{
  "tie_word_embeddings": false,
  "parallel_block": true,
  "learning_rate": 0.00578,
  "batch_tokens": 16384
}
Each number is 200 + 40 x the weight over its row's rms, rounded and kept within 0 to 999. Layers, rows and columns count from 0. The size before them is the row's rms in percent of the matrix's.

# layer 7 MLP down (transposed), 256x64, rms 0.256, rows 81-106, columns 0-63
025,263,201,247,149,237,191,166,148,266,134,147,154,214,221,235,240,184,199,194,215,180,193,248,161,219,185,255,195,203,182,194,279,164,200,166,203,150,187,121,203,204,175,263,208,187,269,188,203,261,236,227,187,220,213,222,346,155,181,258,179,201,220,191,220
101,194,197,325,245,125,154,216,235,194,131,212,263,165,170,184,189,196,203,201,210,202,183,185,227,188,178,153,234,208,214,200,274,220,170,218,161,240,96,264,137,191,242,227,186,141,182,181,252,172,187,190,189,177,222,182,203,258,167,254,192,237,123,200,248
106,178,166,226,203,238,243,227,172,237,174,173,208,203,209,285,116,182,287,202,229,220,137,133,170,225,196,197,261,191,165,183,246,166,197,150,155,158,165,222,214,224,231,173,180,222,185,264,156,215,181,147,203,195,213,87,237,248,137,202,184,209,152,253,256
023,255,241,199,189,215,241,264,230,154,139,268,250,255,202,209,193,244,242,210,202,250,133,182,172,244,209,225,241,223,102,220,188,186,227,148,182,222,128,197,265,220,220,167,236,141,149,180,185,196,187,258,236,173,240,119,267,195,230,199,177,146,186,227,213
115,172,113,130,209,220,185,175,267,195,240,198,222,213,262,202,179,267,180,213,212,169,274,233,165,165,158,163,203,208,194,229,136,180,206,206,138,220,131,208,150,195,230,247,219,175,209,222,152,209,167,248,265,157,276,303,209,149,167,251,166,192,185,223,212
104,188,263,165,248,143,162,236,217,229,208,207,173,156,216,188,156,235,161,169,204,171,222,236,189,222,238,211,140,175,236,180,276,170,197,211,186,198,216,235,225,216,244,245,144,241,183,177,161,184,215,169,195,198,307,185,175,103,197,227,140,190,119,270,294
029,153,260,215,230,251,174,177,245,178,206,260,216,210,208,239,94,213,241,176,241,294,179,175,149,168,172,226,204,273,203,209,259,223,289,214,210,139,221,203,243,264,150,203,190,140,160,212,211,171,197,202,210,214,202,173,207,86,203,169,185,172,200,189,214
110,124,204,192,222,170,250,213,276,194,147,193,295,179,231,176,201,224,180,232,208,211,199,146,214,228,167,186,209,193,222,112,211,248,177,219,173,206,184,224,198,263,180,209,143,218,295,219,148,249,157,219,129,231,181,215,245,182,88,227,171,248,169,179,177
136,213,253,289,233,173,153,116,214,126,214,199,197,158,215,161,205,192,214,176,195,276,175,325,136,206,152,202,202,271,239,215,239,255,192,187,192,196,219,200,223,185,238,174,193,124,200,190,154,196,282,221,207,151,161,207,164,133,227,224,197,194,205,210,207
119,269,245,162,165,223,219,216,154,183,174,162,233,114,187,217,238,169,144,173,257,249,139,202,197,230,216,230,166,264,204,252,248,251,195,253,280,257,184,175,208,185,193,114,93,183,202,189,228,197,270,213,216,130,190,167,208,169,208,202,211,187,210,184,170
014,178,206,206,222,250,236,101,159,213,183,236,170,222,223,164,147,152,260,224,137,272,241,194,199,160,217,188,249,156,183,183,215,262,109,216,138,171,195,170,174,171,240,235,177,220,222,224,185,129,229,211,216,186,300,202,202,121,249,165,217,234,235,200,217
135,199,211,277,217,231,130,200,159,187,195,144,263,212,151,204,216,173,220,178,206,169,258,181,185,184,137,247,259,174,275,135,196,216,227,197,161,222,173,108,219,153,210,151,185,165,166,174,301,220,192,182,231,185,203,191,274,199,164,232,134,229,198,260,246
118,199,201,218,192,173,214,198,110,241,227,190,191,188,152,160,211,185,137,178,242,180,257,192,236,249,246,203,211,286,252,315,208,164,185,211,216,128,165,156,199,201,182,214,167,207,153,170,208,191,221,262,203,193,213,149,210,135,324,190,210,185,172,140,207
146,265,226,126,165,139,200,269,197,211,196,268,159,201,264,214,207,210,151,212,190,210,220,244,244,152,219,171,179,164,260,277,143,228,211,212,153,220,206,147,225,204,224,212,186,181,194,237,222,174,145,208,197,217,280,165,202,217,204,236,191,239,89,107,194
100,203,214,235,224,234,238,216,144,152,191,145,193,121,176,220,185,200,215,172,260,286,218,203,179,263,204,249,206,288,125,281,243,166,169,214,208,194,225,203,163,212,167,157,210,154,231,177,208,223,264,179,258,96,170,166,166,203,216,223,231,206,213,221,133
091,196,237,188,203,174,205,222,211,197,216,140,225,186,192,177,170,150,177,201,176,204,271,263,207,129,196,130,120,236,104,226,173,186,276,246,237,171,171,192,180,167,231,193,178,207,161,204,256,194,211,262,198,236,202,245,162,254,316,153,163,195,231,139,196
099,137,199,170,232,203,217,256,156,172,184,189,185,276,212,185,230,220,182,178,216,216,186,240,154,238,238,226,274,187,174,244,221,244,315,150,159,217,135,145,228,177,168,209,203,144,167,169,141,217,283,190,286,176,161,207,225,206,194,189,230,136,196,155,159
112,221,241,207,158,168,183,188,182,227,206,195,173,208,269,198,180,248,141,207,233,232,135,312,282,234,215,187,185,209,167,265,193,157,257,186,156,170,204,110,260,140,226,215,193,182,208,232,245,166,157,163,243,169,227,192,117,218,265,248,186,199,171,175,191
019,214,130,271,168,191,187,191,213,175,225,229,144,188,156,248,125,257,148,227,183,189,267,240,216,266,169,170,277,143,166,217,232,209,226,223,258,190,197,216,279,227,187,221,180,145,189,248,143,217,248,221,195,224,259,125,137,216,188,225,159,193,205,176,246
090,179,187,212,176,218,208,143,179,224,159,202,186,219,204,202,154,258,203,202,170,158,227,325,153,245,199,178,310,190,195,141,161,242,180,192,177,282,192,249,198,153,221,196,286,174,204,183,210,170,284,234,134,192,237,175,224,173,118,202,181,186,224,216,194
119,217,179,205,200,181,207,219,261,202,193,260,209,183,160,189,117,198,319,111,181,186,143,245,226,177,210,193,176,173,244,126,236,166,253,185,174,174,164,164,211,261,186,156,177,200,148,266,271,223,180,182,220,210,227,214,274,204,197,213,239,242,139,218,148
111,245,243,231,217,192,227,116,216,260,203,227,184,123,244,160,241,192,186,210,205,200,189,218,138,206,149,170,225,297,215,176,159,263,176,187,281,218,191,198,178,227,133,181,171,205,195,243,216,232,133,93,217,213,135,197,232,232,133,189,206,188,223,255,202
025,186,211,170,169,166,203,207,269,219,205,185,193,179,203,186,209,206,185,133,209,235,229,239,219,202,167,203,190,218,199,174,191,106,206,213,165,180,234,232,143,181,178,166,203,229,224,235,321,233,226,183,288,299,157,198,202,144,198,232,99,142,202,207,114
019,220,181,199,210,176,246,265,220,197,259,217,203,237,164,223,221,116,175,232,204,176,228,186,208,197,154,228,127,235,290,203,166,214,228,130,218,175,189,246,188,182,127,253,169,218,137,231,197,212,116,223,210,239,158,182,148,183,188,296,117,188,196,146,185
103,241,175,194,139,176,213,219,240,229,219,157,192,195,196,223,153,223,93,177,259,193,181,238,249,192,202,208,164,197,206,323,178,147,192,210,180,180,187,100,248,212,212,221,226,201,204,214,261,258,183,177,212,192,216,161,169,232,254,270,221,247,141,227,122
098,178,219,202,210,198,254,157,175,141,183,208,182,204,194,192,258,150,154,215,161,264,212,221,169,292,176,212,321,207,170,202,145,164,176,196,115,264,224,191,229,234,199,278,192,211,198,214,197,183,220,206,243,211,141,254,155,138,145,249,221,180,210,177,132
# layer 7 MLP up, 256x64, rms 0.248, rows 82-106, columns 0-63
108,202,211,194,255,168,208,200,161,221,291,229,119,214,180,162,222,271,243,210,221,154,266,157,209,168,256,132,144,162,162,204,181,249,180,231,276,236,210,255,162,263,183,172,238,203,279,174,157,185,237,243,174,179,206,222,182,220,169,247,170,166,197,225,130
107,114,212,210,162,226,186,170,210,197,170,166,141,141,224,292,145,225,254,219,159,201,136,187,202,165,219,257,197,136,212,184,224,155,208,227,247,267,197,281,157,167,190,222,153,221,220,198,200,219,198,208,147,299,208,220,206,262,173,181,210,189,200,160,288
041,272,217,133,203,206,177,196,203,207,196,216,204,185,248,154,217,198,229,244,174,168,192,156,245,196,252,212,216,173,178,78,189,179,175,199,269,219,223,224,78,208,185,219,210,218,275,159,196,215,206,241,186,162,210,232,153,228,104,236,236,277,166,162,193
115,213,202,201,269,103,175,242,231,211,164,238,238,194,184,189,261,218,264,204,217,178,191,198,153,234,191,176,213,188,176,144,93,184,192,246,243,246,216,231,157,112,232,223,147,193,199,146,202,178,254,273,169,249,237,239,158,252,183,206,147,215,195,226,141
111,167,270,211,233,171,197,200,279,250,239,224,173,120,241,232,199,197,183,190,174,211,163,202,195,167,197,158,266,149,267,132,251,177,192,195,276,213,160,262,198,179,194,186,240,177,235,242,190,179,178,198,240,210,199,191,235,157,125,105,157,254,165,127,191
041,235,178,178,236,204,115,220,205,263,240,234,197,208,214,242,228,217,233,231,205,174,189,123,246,147,218,234,242,160,279,114,203,162,181,204,266,276,187,243,145,208,221,244,251,224,286,188,200,180,199,177,215,217,184,220,193,260,112,215,221,205,134,184,213
089,168,158,211,239,147,213,208,211,214,145,202,224,212,210,290,266,196,198,191,167,238,196,102,200,272,248,192,174,166,212,184,196,130,160,166,219,262,158,204,197,171,195,209,262,150,201,197,225,295,189,214,171,285,142,240,147,232,132,177,225,222,202,152,211
119,217,190,232,148,152,174,134,139,192,267,234,176,177,186,161,254,249,245,210,216,159,171,248,232,207,239,196,177,241,246,143,199,158,194,276,205,214,215,272,150,126,188,248,189,186,199,114,178,171,163,238,172,189,199,287,151,219,194,159,197,234,153,211,263
111,195,150,171,284,153,183,210,206,150,282,193,133,213,173,206,285,169,239,260,204,165,182,157,219,191,257,240,254,172,236,177,185,232,167,253,181,235,235,196,178,229,235,252,200,218,162,209,143,231,265,184,123,153,218,269,122,199,187,184,163,227,185,212,167
032,169,203,167,199,163,171,205,245,207,227,229,240,206,211,200,273,140,155,191,170,127,185,125,178,137,201,178,224,163,231,141,170,134,134,235,253,232,179,236,142,182,193,238,232,269,265,141,219,211,206,177,169,165,211,235,147,212,128,164,210,283,192,200,247
119,173,258,164,206,215,144,160,184,195,177,221,209,172,217,211,209,173,255,183,123,236,219,158,211,194,195,195,228,170,189,177,113,148,192,295,239,236,112,238,201,215,246,246,210,195,167,198,246,258,221,198,151,272,149,255,178,231,171,117,222,237,215,153,261
109,211,219,226,239,197,213,208,180,213,242,192,223,236,163,218,256,142,227,224,281,234,247,95,223,156,203,203,199,140,272,169,218,186,193,235,178,234,241,227,178,167,131,241,191,225,242,134,228,226,257,232,179,175,84,169,167,233,193,157,157,185,150,167,167
135,165,230,157,232,191,175,237,210,177,318,218,209,154,174,223,276,228,296,220,218,210,226,197,193,179,194,218,221,191,169,143,179,186,217,285,209,276,216,169,117,188,207,195,225,181,268,222,204,155,201,207,144,166,204,318,176,220,154,205,183,206,175,195,168
108,154,255,168,233,223,205,192,213,213,216,246,160,215,270,274,280,207,212,198,172,211,186,191,226,73,241,204,244,150,225,154,148,206,158,214,212,170,213,249,168,210,263,239,275,161,172,227,161,179,206,221,121,190,207,245,125,212,205,236,176,214,149,199,235
089,199,191,186,207,187,173,224,193,216,249,126,133,225,165,177,196,250,254,182,246,169,226,251,163,249,185,142,245,147,137,120,131,218,189,270,213,250,153,233,193,198,226,250,193,231,220,161,207,201,229,223,115,179,230,260,195,245,195,232,265,167,161,261,166
105,184,189,191,217,219,163,144,238,160,187,196,180,231,183,236,200,254,173,234,146,169,132,223,176,180,199,258,237,195,240,129,194,216,198,237,241,201,157,237,166,183,202,280,161,247,226,199,217,193,140,285,150,298,210,233,222,257,160,239,160,183,105,202,258
102,154,240,127,225,195,197,258,128,178,252,235,245,184,195,223,271,199,303,216,198,98,174,177,185,227,198,209,231,214,155,165,173,182,171,200,195,270,207,222,164,129,251,154,180,192,229,238,216,189,219,178,143,157,149,279,205,241,192,162,204,260,221,218,211
030,263,151,167,232,202,148,171,184,266,285,204,172,222,245,224,273,160,238,220,199,172,170,158,282,154,194,236,202,167,240,139,200,219,171,219,269,193,198,238,153,183,207,287,210,217,228,165,230,234,200,205,187,224,186,245,189,237,144,198,225,274,163,156,280
092,257,209,243,169,196,222,230,171,225,212,293,239,164,187,178,215,177,203,143,239,204,151,186,302,203,177,253,150,171,234,167,179,142,214,210,255,196,186,191,174,186,140,170,152,264,237,170,213,180,171,157,189,269,249,241,241,280,147,224,176,228,201,187,283
110,209,237,225,214,207,177,168,261,257,183,199,168,235,226,143,205,170,227,254,191,172,189,225,220,179,240,229,180,62,160,174,163,162,163,254,181,240,186,161,146,204,178,232,223,251,203,170,203,250,208,240,151,299,183,229,205,195,194,84,183,246,180,184,172
101,192,216,230,207,160,189,184,257,160,202,225,126,209,246,228,227,290,205,225,193,152,169,154,190,149,241,256,253,175,258,112,145,168,141,193,205,190,173,195,160,190,238,183,240,316,190,213,214,222,204,232,132,194,210,210,179,252,164,198,146,272,189,243,207
039,262,147,140,168,207,147,164,227,266,240,224,190,187,214,235,267,146,217,193,202,134,190,121,260,182,200,208,199,165,222,171,200,176,121,227,241,242,221,300,137,177,211,238,224,230,248,133,224,163,168,180,213,234,187,232,184,241,161,200,246,275,194,179,203
033,219,213,169,177,204,144,207,193,243,225,248,163,147,198,208,280,212,186,185,215,143,199,94,220,180,251,225,218,135,232,109,168,182,105,247,250,252,182,238,122,185,184,194,204,224,243,220,209,180,215,171,213,196,189,245,174,231,133,231,232,265,218,149,224
116,221,208,159,143,181,194,198,233,185,175,181,185,215,229,208,223,190,185,189,283,174,142,198,241,165,227,193,273,180,191,220,204,153,190,221,261,260,132,140,189,212,201,234,272,284,242,197,241,273,208,150,219,185,99,244,157,202,153,219,265,256,203,157,169
107,272,236,219,237,194,179,179,175,233,217,210,224,245,277,177,219,210,252,169,286,163,212,164,192,219,223,240,166,158,156,188,194,120,182,206,215,187,144,228,190,213,225,194,226,275,175,127,166,258,278,194,161,152,177,163,135,183,155,152,208,273,150,184,250